python train.py --n_layer=10 --d_model=192 --n_head=6 --n_kv_head=1 --head_dim=32 --d_mlp=768 --vocab_size=2048 --activation="swiglu" --norm="rmsnorm" --norm_place="pre" --norm_eps=1e-05 --positions="rope" --rope_base=15300.0 --rope_fraction=0.75 --qk_norm=false --attn_scale=0.177 --bias="qkv" --tie_embeddings=true --parallel_block=false --init="normal" --init_std_qkv=0.0358 --init_std_o=0.0 --init_std_up=0.0358 --init_std_down=0.0 --optimizer="adamw" --lr=0.00243 --beta1=0.9 --beta2=0.98 --weight_decay=0.14 --lr_head=0.00722 --warmup_steps=362 --schedule="cos" --final_lr_fraction=0.03 --batch_tokens=65536 --seq_len=1024 --doc_mask=false --train_tokens=354700000 --steps=5413 --dataset="wikipedia_en"
Each number is 500 + 25 x the weight over its row's rms, rounded and kept within 0 to 999. Layers, rows and columns count from 0. Numbers have three digits each. The size before them is the row's rms in percent of the matrix's.

# layer 5 MLP down (transposed), 768x192, rms 0.0687, rows 78-92, columns 0-63
101:475455505477507523514532486523540508543535491492494482509458482491486451478485512498516469529511492531490494466495467483505505519528507497504457532494531468478551519486502522502496461525497498
094:447497468496514473449564519525466487464457497497498455480548513514479507499508475533481498479481509524498510453521530485454518520519490506486522544449515521482582480482475494541489475490506517
100:523491487503510509442499462475507529545441487507505530516529496517485502548495471531514495500523467487514547477497469512501502468491481516508501485498535498565492522485477530498501481541493492
097:476537533479492487482486552480506551503471510529549497551469508501486475551480533528499508488471510520494515490455473473492463497528519508495494512453475551463491505462512482531528530507486458
100:540487495499507501489494502481502477463439473514495465528526549524545490463532464493455501477504481489479509519499497514467507484498440487571495513524528496465537460434492535537497468472496494
099:488474495523465496501505506500503516540492511566505532509530473492474537528447520480461502448459464495470501487473492475479467505488493519515518566517490518480554520511499447478520469483456556
101:476518506555524523524523510480465496509489541467525543480496504547462498472497474461487495489451493590511490485470538461473476500512505565525511481483502534512495492509519497519474485502485564
097:500524542532500501513492476513505438442500478539494512481515557491493468475487523497480510507518464514485523518508480499452530533492522481546487498548572497522423492524488490543490502496520538
105:490495479509473509523500514502515516480502498525475502505491538527538495493532481505516502526478484453523498505500465494539452497482485457528517495489490510446515479505510492502488498508441467
105:530492483491482535529462509491480521469476539478452532508485510499466456524443528537547522494512510514492511485446483467506465486523534510458464513489505494504531505494531503465462517499475510
098:508500508459489479501518513498507514508508453490496482504518513475495474578444520495507544538542537529463494493497485476463478504463490489488495510505517517456463479479464500540481511498458483
095:499466515485464513516494523480520522499445534512510493488509484497500535467530557493444476488494504456481483495498489472471508457508496480480513529470495531481483493479489503463494508503531505
102:486530493544455524518483489477532515482519538554516514469487505512494485481495478509490519470495491528469424490502518432463503460516516466498511500491516510501518484509521504492482497510490524
102:517533509480543525530518538505484502473517543468541504495465519553491502529468548510454500506508533453476520523478497519466530499495528495535492526481507487500478486516526438475490496517525489
101:510492503548476519525522494513514506480496490536455517478490465482515472498476481453513512502517473466493513433517505464483502562525514575523520501535466477504466497528488522445478466445526466
# layer 5 MLP gate, 768x192, rms 0.0769, rows 79-92, columns 0-63
098:494507518507489478477539503533512466532535517492510506521484513446507526516471502518541527491491513500495524517493498486524551479521498461544459496526476483488486528482499516446511462481494491
097:479482480543496525488490508469496481506502490477476468516483482500514540517529475507525515498515521523489493472544494505535518468512530487462472486459520478414506524555527528491480456482534476
097:453526473538492501511505456516498546503504505497536498504500516470471521531535472507482528481521528491493516494511507481539510495530488539517504443481531492468508530492539506465475494495471525
106:474475502480500500524487558536529485528500504495506521516491508484492512484511512507504520516478491506489443506476532477508481537538510484512539454492502479493468509495494508473491484475472537
098:540528505478504470504517505478476480508493530470460584511489495485518521492472546538501531524564501483467457490523519538508494491497453548492504507520499512505496494501458497493515525493482504
104:473463529553498512499511475511538482496492504514514526498498534458512504473493471516506483467502485503471494519481481468469524490480529495537528474511502532496471493499496509512507512516500517
099:482487526509538535527497501523542472509518554455487505526508502515501527489534464481472486478488475516497487502461522491529513460492522501458484511456490506449497536507486515470521490498496475
102:545541474485454489539488491476490493489475487514493494440498548479483464488508489497552539493507522492449499519438491453535526494495513480515489496527525465534488511497535538522472484461485531
100:470519492499456498516527500450531471542536489496462521538564517453478467496520495506512488507456559529488499541475518485547492502500460466498525486481505510472504491510523504506507494462488515
102:499517505507539498476566524507489493514505514495512521481486496501519509537449499499471492498545512516490512478491513502460494475506491515511479500529509491547484478471524550517501523506504525
105:455537518476512490509501550518526503529517486492486493488510491415526467520532481517490522519500462513452523489496522468504521473507533467545484501472505498496452549509526477499482535489551500
101:514540506538493542519531500464527472461504522534527513480554498483533513452502494489526498559510492494514489464478482513505569480514487517578542567494462498508472520519538481468511498456482495
103:465506530518457542472518491486518505526510511492512506508487493436489510551464501465525529456500501536490479476513521501564513523523487494517508483507494527489496477570514506514505483498511519
106:517478486510504512517504461526515497491529521504519483512479500457527497472485510524514529479490535487474488489464486410480504492512483500506513530465498484467483501481501513463445484520520504
# layer 5 MLP up, 768x192, rms 0.0717, rows 79-92, columns 0-63
096:507475477474511514449474508514476462513500502461503514527490475464508476561503450537532481488487511512530509493558507502527523506502512486488508487522490539460494510493465480484463464469494516
100:498464462529529510515530517527505524476498506523518505513445492520531529575507533523501479548477511521483509488510490488476491529517488496504492491477491477503531477505499508533488502508488493
097:509461492505515521465476502511495508502498485474508535460515507493506518502505494477494494486480454491502465555544488484520497476520506474495523500511581422509504535544512518533473510490520495
098:541485493506457477530553512511495493560484486547467530452549495480494501507469491511538497501458518503462540494543504522544488506495481505496522442530521515498506517498476548472432510495513499
097:500499514498562525505489495518484538499492535514534496498509530529523527527493460500530524556503530505521494529510516529557477515490475515479491480483494486464495499532520471484505551498470491
101:529502502495515535491512502522459514490502516489524519452508481530536529469492508463475489508505505510502516468492510455504520544525447483490494536470546547511482506510523565516515503479501491
097:507523455488426478505501492550507536495480505512487470453480498456478527547493492476507517478499483495500530499459505501473435509517511506491482475486522538534474520482550496469435520494508472
103:510500476470486471556488529518504513550532490480485526479522507506536513511467501486497536517502474458525511552505493522470537526472483471493498504516505543492502481491490526507499541480475506
104:497510493482473536508506505523503531513531541492515483531487501483462497485454535428502520457437484476531533535510544482510521467536517464457518500479471499502461510500485495523519441501527489
102:483505458522504519504501481469483506502519561479491476527488498475534498482497456541491516509517475523485477464543480472473481487449459480494526493515495461497486458515455510443488450520483526
097:539510528534462509450466486478518507476452512507527504495485493532505518514518522500520503541512565486502513481469491504470471516526474456516492526509514493507502532525499495475508524474492502
096:513526508505500566489505491490527515533478524522525543501443509475532478544518507519504548503517507502521471538526484518492500514493490529502469533500518513491490543516499502489507506511476545
102:503527474482532494543488478497517501450531482498478499522450492505464499484466512467518496506519463523500535504511513469531475523517515460476465461499513523518519514494456509505474523505507538
100:512526506553516508523493493513503516496477503480497514531494507480519495496453503463549503503518490496511466523523549485526558496501500508541486481499485411513481475511498462524505479510466493